Weights of a small GPT-style language model, trained from scratch on English Wikipedia.
Size: width 256, 9.18M parameters.
Architecture: RMSNorm before each block, rotary positions, normalized queries and keys, a smear gate.
Training: a variant of Adam for these matrices, 222M tokens.
Each number is 200 + 20 x the weight over its row's rms, rounded and kept within 0 to 999. Layers, rows and columns count from 0. The size before them is the row's rms in percent of the matrix's.

# up: layer 4 MLP up, 1024x256, rms 0.0791, rows 801-814, columns 0-255
# down: layer 4 MLP down (transposed), 1024x256, rms 0.0715, rows 801-813, columns 0-255
up801,125,234,229,211,195,192,228,193,203,176,213,181,192,209,196,182,224,182,185,239,199,194,222,177,166,163,210,192,196,230,216,197,164,175,206,201,204,187,205,224,191,186,199,188,208,162,203,206,213,218,200,209,181,208,210,201,214,207,170,215,227,186,218,205,179,171,205,201,175,212,184,185,195,191,231,219,197,207,195,204,206,203,217,224,206,234,185,155,193,227,227,206,199,212,204,195,199,234,197,176,204,244,184,189,171,187,151,214,174,234,218,217,213,187,185,224,164,198,186,196,210,223,180,167,174,173,197,205,178,248,174,208,206,218,214,158,230,166,195,202,202,230,194,185,157,199,233,241,229,205,200,214,172,217,201,195,230,196,195,207,214,195,223,214,190,200,209,211,209,147,184,206,190,211,174,168,197,186,203,193,181,201,187,193,199,237,228,264,205,214,211,200,194,180,215,184,194,206,180,222,169,205,181,191,177,204,223,252,230,222,181,210,191,194,208,184,199,204,175,165,223,195,166,172,200,198,206,163,194,168,179,224,209,214,220,196,218,182,216,200,227,185,203,177,195,183,192,178,201,233,214,173,201,175,175,200,187
down801,119,190,193,205,201,209,194,206,192,206,227,214,207,215,193,206,156,146,193,183,196,185,180,187,195,178,199,185,180,210,204,180,226,226,193,226,171,214,201,236,200,206,173,219,190,154,235,205,188,156,195,179,206,172,196,207,190,180,210,178,226,152,195,183,191,210,215,246,192,211,192,193,191,199,210,181,221,195,193,199,209,207,182,171,177,196,188,231,249,169,173,208,235,180,183,163,204,164,201,208,220,224,183,200,182,187,265,213,235,208,213,170,174,209,230,227,197,208,207,158,194,213,216,187,196,212,199,233,186,162,240,160,247,195,197,207,190,217,200,200,197,159,223,194,196,223,195,182,204,224,185,208,199,183,215,181,192,198,208,157,177,224,204,185,213,209,200,198,230,193,226,187,205,197,232,179,210,176,229,189,186,165,194,174,170,163,185,198,232,220,214,191,219,191,218,201,212,209,195,185,200,184,182,242,211,187,207,182,190,190,171,195,179,204,206,211,203,220,199,172,195,199,183,196,198,227,185,224,214,193,190,216,187,249,211,185,199,200,191,251,217,198,202,192,215,222,200,181,209,215,208,219,207,183,193,233,196
up802,108,196,196,210,221,188,213,208,198,209,197,214,188,227,189,215,204,203,196,223,200,174,203,230,163,205,236,189,185,220,191,202,147,216,216,194,221,196,180,187,216,179,211,166,224,180,184,191,182,202,184,165,208,200,209,199,182,215,156,225,194,183,199,230,185,188,224,227,165,242,197,218,204,210,216,207,182,236,201,209,166,204,209,187,246,190,192,177,179,189,203,208,220,214,221,209,161,194,195,207,203,209,196,169,197,191,177,225,236,203,202,153,233,205,204,217,202,196,186,160,208,192,167,178,201,214,204,207,171,259,205,191,209,235,199,189,198,174,173,186,199,254,224,204,184,203,203,177,213,170,199,185,193,227,194,181,195,236,195,162,196,175,220,190,188,187,214,235,159,210,230,195,182,197,240,146,198,185,185,179,198,204,201,203,225,183,190,190,212,215,203,202,180,179,177,208,239,192,199,218,194,219,193,191,192,228,193,197,159,193,177,200,213,190,217,194,209,194,190,197,223,186,201,179,189,205,209,185,186,200,216,217,154,235,265,181,189,193,205,179,191,204,184,177,200,210,184,195,180,196,217,197,199,184,226,147,204
down802,106,201,209,201,218,132,192,204,178,175,220,200,222,229,211,212,208,226,202,219,190,210,240,227,207,181,200,171,170,179,193,191,189,230,184,192,204,177,205,180,190,218,224,209,214,195,212,177,203,186,172,199,226,173,207,212,190,243,190,201,161,193,175,202,188,192,211,230,220,191,245,165,195,243,189,198,178,217,167,208,208,177,206,194,197,222,178,208,214,173,198,192,187,191,195,209,208,225,188,197,230,191,173,234,205,190,203,171,241,196,175,213,213,200,211,194,183,207,216,213,173,179,183,222,232,161,174,196,177,184,211,189,191,179,180,218,205,184,220,202,232,197,200,213,211,189,197,180,195,172,207,161,213,210,190,214,170,206,194,188,233,197,201,217,186,205,217,205,181,203,184,190,182,164,248,177,188,163,219,196,192,186,210,237,181,198,221,218,197,207,182,236,198,150,187,204,216,218,195,203,189,188,186,193,218,256,207,176,202,187,158,207,177,199,223,194,222,154,222,218,220,192,182,216,192,266,195,207,179,179,217,211,213,206,205,181,197,223,215,224,173,179,203,186,216,201,224,204,155,179,198,175,210,191,208,200,221
up803,107,202,224,189,209,200,194,216,199,188,216,220,200,192,199,183,221,175,151,254,218,213,217,217,190,225,212,240,205,218,179,171,194,207,159,176,164,193,215,210,216,217,190,169,205,182,161,212,216,202,192,192,211,208,213,211,199,211,182,219,187,192,205,198,175,193,240,233,180,214,206,235,192,187,220,182,188,205,217,200,192,193,222,203,220,177,217,188,210,195,188,172,198,216,195,187,202,194,188,192,164,226,185,196,196,196,161,211,177,185,189,182,199,206,165,204,202,215,207,169,209,183,180,179,208,192,176,217,197,243,190,180,208,231,197,191,218,204,208,192,195,223,234,183,204,192,220,166,198,204,177,185,188,234,214,216,171,212,205,247,191,183,186,216,187,178,228,207,201,200,183,208,162,186,153,216,218,203,198,208,225,177,232,209,199,219,173,209,185,213,248,205,216,218,215,173,190,251,202,195,191,231,135,205,182,185,236,244,189,209,189,180,198,190,234,211,214,190,198,184,212,179,192,145,207,207,177,207,162,207,196,182,237,189,206,204,221,166,200,199,235,204,216,181,182,205,177,182,228,171,205,172,210,204,210,172,225
down803,101,201,210,183,211,222,210,199,171,172,209,222,225,184,209,231,188,154,190,177,188,198,226,238,180,175,183,216,204,228,231,189,208,208,198,212,218,218,234,184,178,185,219,188,200,254,200,159,217,197,191,210,203,232,185,210,172,215,185,222,211,199,218,200,211,187,192,206,205,198,229,213,216,212,250,202,146,194,182,186,234,175,229,213,192,203,143,177,198,192,166,209,170,217,186,216,202,202,196,127,204,233,198,234,180,178,207,213,166,158,220,186,207,224,199,208,216,214,180,209,201,179,193,188,209,213,218,187,197,193,198,168,163,179,208,181,197,217,226,190,217,219,177,192,212,214,193,219,170,198,191,216,182,190,217,195,194,232,201,217,221,195,191,169,188,219,175,206,199,196,197,173,212,149,210,197,210,199,184,207,211,197,206,207,226,192,211,215,204,203,160,201,208,228,212,209,184,201,238,183,204,183,190,195,214,171,184,158,208,216,180,204,196,199,189,226,211,203,226,197,208,179,201,173,218,202,250,185,182,254,161,181,190,184,199,190,220,216,214,193,216,202,180,188,206,173,198,213,200,195,174,203,215,172,228,188,178
up804,095,189,235,194,166,211,190,231,220,245,202,181,190,212,195,215,175,188,206,193,193,206,249,206,193,166,185,240,226,248,232,217,165,195,193,191,202,179,244,247,256,207,218,184,209,197,184,227,179,175,207,176,215,201,188,199,206,220,225,203,238,210,208,186,177,213,227,223,193,206,210,224,213,161,197,174,198,239,186,198,181,183,224,194,232,210,167,180,185,211,208,234,186,226,213,209,194,181,178,221,170,185,181,164,169,201,185,211,196,217,236,201,190,213,191,208,200,197,201,195,176,171,226,191,221,166,175,155,196,223,193,204,203,202,207,188,202,164,190,178,185,207,185,187,193,191,211,184,224,171,219,231,168,192,202,175,189,218,212,234,219,186,182,204,216,205,224,182,162,193,232,188,182,200,231,192,186,205,222,182,211,174,224,192,231,198,216,199,202,195,193,188,220,190,199,181,183,194,175,212,204,209,198,175,180,191,239,220,168,202,187,211,160,218,188,171,198,229,174,190,200,196,201,168,183,177,191,218,185,200,189,226,205,190,208,216,161,196,195,210,198,190,182,207,187,216,198,196,227,205,189,156,229,203,176,190,190
down804,097,217,184,216,226,239,204,195,195,199,168,216,215,230,180,238,203,196,211,162,198,232,179,224,196,218,208,191,213,207,192,209,208,185,194,215,216,204,169,178,189,203,199,209,197,166,191,175,191,178,199,196,225,199,234,188,185,219,204,206,222,198,155,154,192,203,162,208,208,219,233,181,209,219,201,237,191,160,192,209,213,214,181,206,182,225,190,213,162,202,220,204,176,184,195,197,208,189,208,215,192,202,169,178,199,185,241,204,231,195,216,218,202,210,215,193,213,199,181,207,204,201,183,181,185,199,210,228,166,150,193,199,212,212,176,189,194,189,229,181,130,201,192,180,241,178,192,192,202,196,194,168,219,201,165,209,242,201,203,160,204,216,188,177,240,182,171,219,192,232,193,213,174,159,155,210,200,200,187,188,196,199,196,194,154,185,181,170,204,201,196,222,210,188,184,183,220,152,188,195,210,198,202,191,198,191,187,209,213,210,195,164,199,212,232,212,209,234,172,191,220,194,208,194,220,178,210,236,236,212,211,219,203,177,238,179,207,201,202,196,207,190,216,204,194,183,211,183,192,243,214,216,181,231,214,190,145
up805,097,209,196,202,198,208,222,218,142,201,222,146,196,240,202,196,220,161,186,227,218,192,211,198,198,173,218,196,183,187,196,242,179,194,204,163,187,182,217,228,219,178,177,220,203,222,214,179,153,185,189,220,163,243,218,215,193,209,204,185,245,212,234,212,215,150,211,184,191,206,177,236,197,175,202,193,200,206,214,196,220,168,171,191,234,226,193,196,204,210,194,221,225,185,193,221,219,167,186,191,235,204,171,182,189,220,232,217,183,203,222,183,211,169,212,187,213,207,211,219,184,181,196,187,203,192,165,195,205,218,144,210,234,169,207,207,168,223,197,189,182,217,221,183,209,185,199,214,199,158,224,203,162,187,208,213,186,255,196,197,196,207,170,206,181,211,215,175,161,182,201,185,212,189,202,208,193,182,205,200,226,184,202,206,231,176,213,194,188,189,199,175,186,195,230,171,196,211,186,163,184,228,192,193,203,195,200,204,168,194,168,197,194,202,197,158,216,213,208,203,211,197,195,225,223,169,185,204,168,186,190,195,207,193,170,200,201,180,191,218,211,187,181,187,208,155,198,166,184,202,169,208,213,206,203,189,203
down805,097,189,198,215,159,204,225,205,247,198,175,183,204,213,196,212,240,237,191,183,204,231,215,206,216,209,184,229,198,206,204,192,203,200,213,172,201,204,199,210,173,212,218,195,232,218,195,233,207,192,236,221,213,238,188,188,201,210,214,193,160,178,197,187,184,190,209,211,198,199,216,212,198,214,227,229,197,177,184,213,215,194,177,209,225,180,252,215,193,205,209,208,226,199,190,177,165,231,196,202,202,215,198,265,218,186,174,175,210,223,178,206,188,204,215,204,186,197,189,204,223,207,234,233,210,183,214,216,194,210,232,127,215,218,221,229,198,214,188,200,196,171,160,184,217,218,193,253,199,221,211,196,218,205,184,205,186,186,189,226,218,230,158,203,242,209,196,197,165,183,200,180,185,194,187,163,190,154,237,209,183,203,184,178,217,207,183,203,192,202,198,199,167,188,232,221,195,157,217,213,181,179,198,215,178,202,170,222,197,231,199,196,195,179,207,205,223,227,196,190,205,180,190,162,157,164,209,226,178,203,220,186,186,220,215,217,206,209,203,188,203,208,218,188,189,195,219,206,238,207,177,179,213,203,186,191,172
up806,099,207,212,235,210,180,208,205,185,193,204,195,198,214,186,198,197,210,192,237,194,171,207,206,181,210,200,215,191,190,198,182,208,191,174,193,224,205,172,214,193,209,212,196,198,207,205,182,198,198,210,181,230,227,216,189,258,158,190,214,189,198,214,189,217,221,199,213,187,237,196,244,181,200,229,183,232,186,188,186,199,231,200,202,222,182,221,145,188,205,208,204,199,192,199,210,193,176,222,199,203,244,215,213,160,219,166,202,241,208,180,177,222,217,162,196,211,200,190,196,189,220,167,180,210,192,213,183,175,202,190,229,171,239,197,212,238,184,186,215,167,212,222,175,188,192,248,211,224,196,218,206,197,226,236,215,227,197,214,176,193,169,192,208,175,211,209,197,170,171,211,216,204,179,167,187,194,194,188,193,203,199,181,181,227,191,207,259,210,210,262,170,191,175,189,200,207,202,207,186,199,181,185,171,220,178,227,248,213,186,183,211,204,213,200,186,225,199,226,204,179,211,203,175,209,197,176,193,198,193,206,179,220,239,225,181,184,207,203,206,159,207,215,204,212,151,179,153,188,219,222,204,223,184,230,229,211
down806,102,206,207,175,225,213,213,212,210,203,197,172,233,199,216,262,181,246,169,202,193,201,192,208,171,204,192,224,201,215,199,186,179,218,196,213,195,220,198,167,227,212,197,218,233,215,244,206,225,197,217,229,207,222,185,204,204,227,216,177,190,245,192,208,160,176,207,189,218,196,182,199,196,220,193,198,213,172,260,181,215,228,210,192,144,211,242,203,190,190,212,166,191,165,222,203,176,195,207,207,215,202,190,209,182,191,222,185,220,218,237,203,196,185,204,200,185,239,207,196,197,158,225,200,229,195,206,215,229,191,191,193,206,164,212,194,197,190,220,196,185,188,199,213,193,204,211,195,188,223,219,195,176,221,213,248,204,208,192,189,203,193,189,202,225,202,197,184,184,178,148,196,214,249,216,196,203,209,216,190,262,171,165,187,217,219,203,204,238,194,180,190,216,202,204,237,198,204,195,226,245,214,201,203,222,218,197,203,197,185,215,240,187,195,187,191,178,251,220,209,195,214,183,200,194,222,170,192,236,180,212,201,177,232,169,205,198,198,180,188,188,206,198,180,184,231,202,203,196,198,206,177,184,192,198,237,210
up807,107,190,190,176,220,158,209,193,232,242,205,172,212,220,155,221,196,204,193,211,211,183,208,239,163,194,218,235,165,240,224,218,218,218,197,184,213,187,202,243,200,197,198,193,230,171,207,196,162,178,212,208,192,197,180,195,200,206,214,205,222,224,180,179,216,214,201,191,217,219,185,198,217,194,202,191,216,209,174,190,203,170,183,180,210,198,188,196,205,219,208,197,194,220,199,229,189,197,210,189,181,201,200,173,160,214,198,252,185,220,206,179,196,169,153,223,215,225,178,191,185,211,223,215,205,222,179,177,189,214,209,182,259,188,191,203,211,203,202,227,212,181,180,211,165,197,193,242,227,209,197,224,207,189,181,169,182,218,217,224,193,180,206,184,194,213,223,222,165,173,181,176,194,212,190,185,204,197,223,207,175,201,182,202,202,210,203,217,182,183,206,173,191,211,186,205,205,219,184,246,163,269,208,194,172,205,194,210,210,240,205,195,203,180,218,189,203,186,212,184,196,182,164,172,198,176,189,188,216,200,203,226,195,241,184,191,200,181,159,174,222,228,204,191,179,205,195,210,219,200,191,166,224,142,195,213,217
down807,113,205,194,188,207,189,187,190,192,212,226,194,201,197,212,181,184,232,183,193,190,205,190,184,190,210,206,174,181,229,202,225,226,193,152,215,187,196,152,210,214,204,199,171,218,219,183,224,206,221,195,211,239,128,136,201,192,226,206,232,174,210,201,185,185,162,194,147,238,197,198,178,208,180,202,231,174,175,189,194,209,202,197,228,151,223,219,227,193,180,207,204,200,191,173,203,159,219,193,215,221,216,217,223,191,176,214,172,211,198,186,222,213,187,181,194,202,222,215,195,210,163,221,194,213,186,193,194,225,193,196,204,209,203,216,196,193,210,225,191,232,205,211,192,198,232,182,189,213,189,224,223,212,198,212,190,191,217,200,192,204,190,230,198,191,203,198,211,175,195,185,204,208,160,205,225,213,193,236,199,178,232,223,201,210,210,191,170,221,200,173,160,183,221,218,206,204,219,197,210,224,187,166,265,184,212,228,224,190,211,214,222,208,208,153,197,193,176,175,192,194,188,196,226,196,219,212,212,194,190,196,169,210,206,208,192,217,192,235,213,209,221,176,199,179,196,239,243,190,205,220,180,203,164,232,235,191
up808,100,244,208,198,231,195,200,225,168,168,196,176,215,222,196,199,252,211,190,232,219,195,213,171,209,210,240,223,172,208,214,191,215,238,192,207,186,188,231,205,194,180,199,144,190,198,155,214,216,189,189,173,219,182,178,176,179,177,193,189,182,199,187,187,189,209,213,203,199,186,196,211,197,191,201,197,223,227,197,191,182,170,159,212,225,221,198,186,188,197,195,207,207,227,184,177,228,224,181,164,198,178,186,200,203,209,222,198,226,175,209,218,213,207,206,200,206,220,207,202,220,216,187,199,207,189,203,182,212,238,193,192,201,209,169,189,210,211,199,194,225,199,199,197,203,251,233,193,227,215,187,194,201,217,220,190,202,216,248,212,184,228,168,211,182,218,214,219,148,228,199,190,203,249,192,156,215,209,178,181,192,250,227,206,193,212,235,184,191,192,198,158,187,205,188,237,159,192,188,191,174,214,192,188,191,207,202,181,200,203,187,202,197,206,202,212,208,185,189,154,234,205,183,185,200,189,151,207,201,161,176,195,180,164,197,201,197,176,185,206,151,237,207,234,186,213,169,200,190,193,203,225,188,186,209,185,204
down808,097,184,173,211,198,184,159,211,182,223,240,189,218,187,196,184,211,196,194,199,202,202,207,208,226,181,199,182,200,231,209,185,187,190,183,179,210,212,204,216,198,200,213,223,205,196,212,214,185,212,184,187,183,243,222,213,219,189,217,143,201,213,189,203,181,206,199,202,199,206,203,166,190,186,202,241,175,250,196,249,212,208,192,243,214,224,210,198,211,194,174,201,173,211,200,232,211,214,192,206,197,199,207,212,222,189,210,208,191,193,219,209,189,238,233,207,171,210,192,248,204,168,227,222,202,192,210,195,190,195,205,177,210,184,246,214,202,215,201,217,190,201,202,217,210,158,198,193,201,209,234,214,211,176,189,210,209,235,229,195,221,200,167,189,203,216,188,176,225,147,165,209,213,177,185,190,189,210,209,202,205,197,184,167,181,210,201,210,209,205,218,206,215,141,193,204,202,178,202,174,172,189,182,182,226,202,214,211,214,212,205,146,208,196,236,173,223,244,215,211,208,158,198,177,176,168,238,192,183,195,217,208,229,221,162,191,214,219,172,190,186,174,154,187,178,205,246,185,217,231,237,200,216,216,217,215,197
up809,100,179,183,219,208,226,176,194,189,182,211,218,191,196,192,156,202,181,187,212,210,222,201,199,195,171,200,196,236,204,212,200,166,198,167,233,211,213,205,181,215,177,179,215,222,172,164,208,192,189,169,152,158,209,215,220,195,165,174,204,254,209,187,202,190,207,200,204,172,208,174,233,154,203,190,211,255,203,223,178,172,208,206,202,217,238,168,189,212,217,203,188,179,229,195,215,180,189,214,248,198,230,213,199,189,203,211,222,235,198,214,201,188,212,196,213,219,226,195,194,170,194,191,189,167,198,158,202,191,204,181,227,187,220,179,212,172,225,213,204,189,212,203,165,199,190,229,211,195,193,203,192,186,168,181,216,207,207,176,192,195,240,203,174,165,215,205,206,213,214,159,182,213,202,212,200,176,193,208,182,173,243,197,194,238,196,221,202,216,194,245,201,221,187,237,203,166,211,230,201,170,206,179,184,181,230,179,197,174,193,183,198,196,213,202,201,190,212,204,224,205,167,197,226,243,183,204,161,153,200,208,211,186,200,197,195,178,211,211,177,221,216,193,193,176,159,202,196,203,202,216,191,218,183,173,204,196
down809,099,198,197,188,200,179,195,206,208,181,182,196,226,153,192,208,200,204,189,175,189,211,184,210,199,186,192,202,201,216,196,218,190,221,187,224,202,215,218,177,198,179,196,199,183,207,191,229,173,184,211,186,180,174,203,205,181,208,222,198,208,195,221,177,213,178,196,198,218,206,205,196,215,216,178,214,176,219,187,213,203,203,184,180,196,186,201,157,203,198,209,211,237,188,201,238,222,143,183,190,221,220,209,230,191,186,178,186,167,196,218,180,210,210,186,209,214,194,185,208,226,215,232,213,207,211,165,194,194,207,160,189,193,172,189,245,198,179,206,202,231,189,204,199,292,221,197,164,175,236,189,177,205,235,188,196,194,235,211,209,189,205,193,205,231,206,197,198,212,199,222,216,191,179,204,209,257,219,218,194,232,170,192,200,220,214,229,216,219,187,204,209,204,214,201,206,199,201,237,219,196,231,200,212,158,207,218,203,194,190,204,207,150,183,185,201,202,174,198,210,213,163,205,196,193,289,213,158,183,196,208,198,195,226,217,219,233,169,231,205,209,204,178,188,200,180,217,204,232,161,211,196,205,158,204,195,200
up810,097,204,234,215,175,200,189,201,204,228,200,186,183,177,214,191,216,202,187,183,203,201,189,186,200,205,260,205,189,252,215,212,149,147,204,216,180,150,218,177,208,178,190,181,216,197,163,224,202,167,215,203,186,207,195,198,207,214,204,209,199,166,193,215,216,176,215,209,219,212,219,204,191,175,211,188,211,220,168,233,175,209,197,212,242,184,195,186,173,224,224,220,225,177,194,193,215,200,177,231,196,259,199,230,198,180,211,179,186,177,191,212,235,203,188,218,189,190,189,189,167,225,196,206,189,180,181,211,194,189,193,217,217,204,179,208,215,200,158,198,231,205,233,214,130,194,202,221,236,218,191,211,209,199,210,209,194,201,226,190,197,203,199,205,207,222,184,211,176,172,177,198,171,186,199,212,184,197,224,200,193,198,213,224,173,224,197,178,217,210,210,188,186,186,185,175,193,220,196,184,190,186,214,190,201,214,205,198,153,190,216,190,179,175,229,217,212,216,205,167,237,201,180,211,233,167,178,203,194,168,232,214,161,198,193,191,189,189,172,177,204,241,193,238,211,214,163,203,185,179,210,180,188,168,212,190,219
down810,099,200,188,198,198,213,170,202,176,217,187,200,181,179,198,190,183,198,220,182,218,209,195,256,197,167,249,195,163,187,179,186,170,221,236,201,225,157,194,218,179,216,216,126,219,232,207,198,220,178,210,167,192,210,179,190,171,199,198,218,201,218,175,197,227,208,224,227,198,195,191,199,204,197,174,207,178,191,180,184,166,218,191,218,198,199,183,184,176,219,157,213,183,192,202,216,207,177,198,201,198,170,183,244,194,172,169,203,211,200,222,236,230,179,163,197,194,163,209,183,204,182,216,189,186,242,174,194,197,222,173,196,180,191,187,195,201,193,220,239,199,210,218,198,154,210,200,196,208,201,250,180,204,218,202,195,166,198,202,181,200,202,225,174,202,207,220,172,186,212,184,187,203,212,208,189,221,219,218,192,203,205,206,211,205,194,208,201,213,189,180,155,200,200,211,222,213,224,226,154,235,190,190,211,191,223,193,181,226,190,211,205,164,202,189,217,213,197,170,174,223,184,210,166,212,180,166,175,210,182,184,199,143,198,180,211,173,183,206,195,173,219,215,217,205,204,193,210,186,173,163,200,220,182,208,206,201
up811,090,194,211,179,193,165,164,252,237,246,240,203,194,202,204,175,193,220,194,244,200,195,196,190,191,189,194,211,186,219,205,206,233,198,200,183,181,180,200,217,207,205,257,210,184,214,176,168,191,227,186,222,212,194,218,185,202,202,192,263,203,203,224,186,203,231,194,169,193,210,180,223,183,205,223,214,229,204,163,173,205,211,213,238,219,198,200,139,189,197,213,212,206,194,190,227,161,171,210,197,205,212,216,194,180,204,179,236,213,243,203,202,180,182,183,214,194,218,197,192,197,213,186,189,225,168,231,193,173,203,198,181,203,186,197,220,212,181,178,221,181,216,180,174,198,202,206,207,198,179,180,231,185,202,199,210,221,205,211,181,187,232,205,186,187,198,204,187,165,204,203,208,154,232,202,198,194,201,225,207,181,162,193,205,200,190,194,209,201,179,199,240,196,157,203,223,221,205,173,227,174,196,195,190,189,237,194,251,209,201,170,230,146,187,179,199,193,237,187,210,204,204,163,187,192,177,200,207,236,195,224,175,188,211,195,202,189,218,200,203,178,199,213,174,215,206,213,209,215,205,177,155,203,215,200,201,217
down811,093,186,198,211,175,219,228,199,204,190,188,178,203,218,178,224,219,172,247,220,179,211,193,216,194,209,196,244,196,189,216,205,169,185,223,175,210,192,238,195,183,167,238,224,207,181,190,208,186,195,251,216,200,197,207,212,227,208,191,204,201,204,195,227,185,206,173,200,184,182,194,186,199,177,225,197,189,197,214,220,196,176,193,211,201,202,188,177,219,165,192,185,211,216,189,210,186,205,179,218,202,208,184,204,213,219,194,190,214,200,180,170,215,185,198,164,225,168,209,167,155,167,188,199,196,183,210,221,200,201,199,192,180,190,198,179,184,203,199,204,178,211,213,228,219,153,192,170,150,197,159,181,195,204,187,195,185,156,206,198,203,168,209,233,182,213,173,216,175,169,198,247,209,230,192,192,203,157,198,195,204,156,205,206,184,231,203,218,238,181,211,173,174,173,195,205,208,218,188,185,184,182,176,174,185,201,210,200,187,165,254,194,220,205,232,225,221,184,206,184,193,197,208,190,204,219,191,187,191,237,195,213,221,184,252,219,198,180,248,215,178,206,190,192,231,182,174,208,224,179,207,200,177,242,180,201,227
up812,086,221,206,224,194,186,208,230,210,183,186,187,198,160,216,164,213,192,239,189,227,180,227,191,179,238,250,182,183,250,199,180,160,190,205,214,191,221,169,199,209,192,187,211,196,169,221,223,206,197,180,174,187,208,232,174,201,205,209,236,191,199,215,204,199,211,228,214,215,174,226,194,178,190,227,210,204,224,196,177,181,193,198,209,234,219,211,171,181,194,183,226,197,196,196,226,174,187,194,161,209,241,207,219,203,224,185,199,175,200,250,188,217,189,202,251,194,186,174,186,180,195,200,193,202,205,194,225,207,227,187,181,188,208,187,213,195,217,200,208,218,197,230,200,192,190,215,221,220,213,201,212,188,226,238,197,218,237,202,223,163,208,207,198,191,199,209,194,183,176,208,213,205,186,211,221,170,194,198,211,191,193,221,195,176,260,197,225,206,173,200,206,191,203,207,172,207,228,169,194,194,192,214,188,169,207,182,213,210,205,234,200,180,194,243,193,210,236,166,208,243,155,159,181,239,170,240,220,191,152,200,196,203,196,174,210,193,209,216,171,203,210,207,207,198,179,206,177,207,188,179,193,176,190,199,197,237
down812,090,193,187,218,228,201,218,193,211,176,214,212,210,190,225,228,179,172,145,199,199,223,224,230,213,216,205,192,205,210,193,188,192,211,167,166,210,183,166,166,199,194,223,214,162,193,196,176,193,194,208,191,195,235,212,198,195,223,229,206,178,194,186,222,186,204,214,222,199,132,226,191,193,221,178,245,194,200,205,232,208,190,191,186,188,191,195,204,217,212,203,227,230,205,182,212,183,218,186,205,196,225,215,185,210,152,186,181,194,191,193,206,192,217,182,220,223,183,175,171,238,218,207,163,199,221,188,205,225,194,219,211,148,196,190,220,212,217,201,193,154,165,229,183,193,192,191,194,206,212,160,199,222,224,231,183,202,205,201,201,194,227,198,162,225,189,189,181,206,202,196,227,211,234,160,216,174,202,167,218,224,213,204,226,203,193,184,266,188,212,205,192,204,200,219,211,191,233,211,209,194,209,222,160,173,194,223,206,207,215,187,201,208,197,208,209,199,210,195,202,200,204,167,218,163,160,216,168,224,171,169,231,172,188,206,202,196,228,185,152,201,197,191,203,182,192,183,193,195,204,206,169,190,185,181,231,190
up813,099,215,235,199,210,140,189,149,200,206,240,176,202,196,187,205,198,206,208,198,194,216,232,211,192,228,190,207,201,202,208,197,206,125,168,180,155,172,187,225,183,149,195,195,223,190,165,211,197,210,164,202,205,214,187,177,211,216,197,214,189,225,172,172,243,193,204,210,189,225,194,218,214,201,210,182,227,211,195,193,197,222,158,215,222,210,227,186,218,197,205,222,191,229,196,201,198,218,179,216,202,199,198,187,163,200,194,198,190,213,209,195,214,218,186,207,222,216,161,202,188,220,177,214,212,125,183,184,159,184,221,214,213,225,152,214,210,195,182,192,226,189,207,190,146,215,193,193,245,193,199,213,191,202,200,199,204,196,217,207,163,172,176,191,203,232,215,203,175,219,204,203,170,207,183,211,234,190,184,211,165,187,208,220,210,240,213,208,223,178,192,220,183,180,195,206,218,215,160,228,191,228,189,188,223,174,235,193,168,186,194,200,194,186,184,192,198,190,169,186,213,191,170,196,190,196,205,214,206,197,213,205,219,215,214,205,178,167,193,203,195,207,199,223,191,209,209,193,209,184,191,184,194,208,200,227,229
down813,102,178,158,165,187,207,183,194,144,245,209,169,174,226,203,173,203,167,168,182,162,202,194,214,202,164,179,233,202,196,212,203,245,209,217,175,217,206,213,221,231,199,184,180,185,173,184,169,207,189,191,182,229,189,217,195,194,176,214,174,197,199,192,208,226,210,220,218,189,196,213,212,216,183,195,205,227,166,199,173,223,184,223,162,210,182,179,233,199,217,198,218,221,211,205,180,190,169,203,191,201,179,158,191,184,203,219,196,200,172,202,190,183,206,177,178,193,198,171,164,241,235,218,203,179,179,183,184,212,195,209,177,194,235,220,233,208,212,165,192,195,172,182,202,185,232,188,216,208,211,156,186,217,234,206,199,213,217,238,210,224,203,168,194,202,206,177,207,233,196,193,199,230,231,207,213,198,183,218,183,210,223,229,182,185,168,216,176,181,184,213,205,188,219,165,201,205,228,188,203,191,213,182,192,241,209,180,187,201,210,207,175,220,224,221,200,180,196,219,202,172,214,209,204,186,183,152,181,193,192,225,192,228,197,210,182,190,231,175,209,197,218,195,198,212,194,180,181,209,209,169,176,200,191,161,205,237
up814,077,197,235,218,234,218,196,182,203,175,219,191,181,166,224,210,186,221,165,149,239,198,237,203,211,217,225,195,221,232,188,226,149,187,236,183,183,205,201,167,231,181,208,234,230,194,214,204,212,215,210,221,243,199,210,163,195,209,175,204,204,196,190,202,196,183,218,194,209,182,203,205,185,192,206,193,176,176,177,200,188,205,205,204,210,204,203,204,203,190,196,233,187,208,208,190,214,196,196,172,213,246,209,206,215,179,200,213,186,184,243,221,211,184,218,189,195,198,186,207,181,208,226,237,183,197,202,208,171,226,171,188,201,202,237,185,182,177,201,181,214,236,200,199,177,178,189,228,202,142,195,222,213,202,214,200,210,243,197,214,204,182,184,218,189,220,216,205,217,156,214,187,178,223,213,215,223,211,158,225,208,174,175,181,182,219,202,198,185,196,249,217,177,242,194,179,216,209,149,210,202,220,183,195,224,212,216,190,206,189,224,206,195,226,208,196,213,219,181,179,247,182,182,197,178,201,207,214,198,184,212,208,172,216,175,220,205,195,158,144,192,207,179,238,217,192,191,203,190,186,219,192,212,206,199,204,216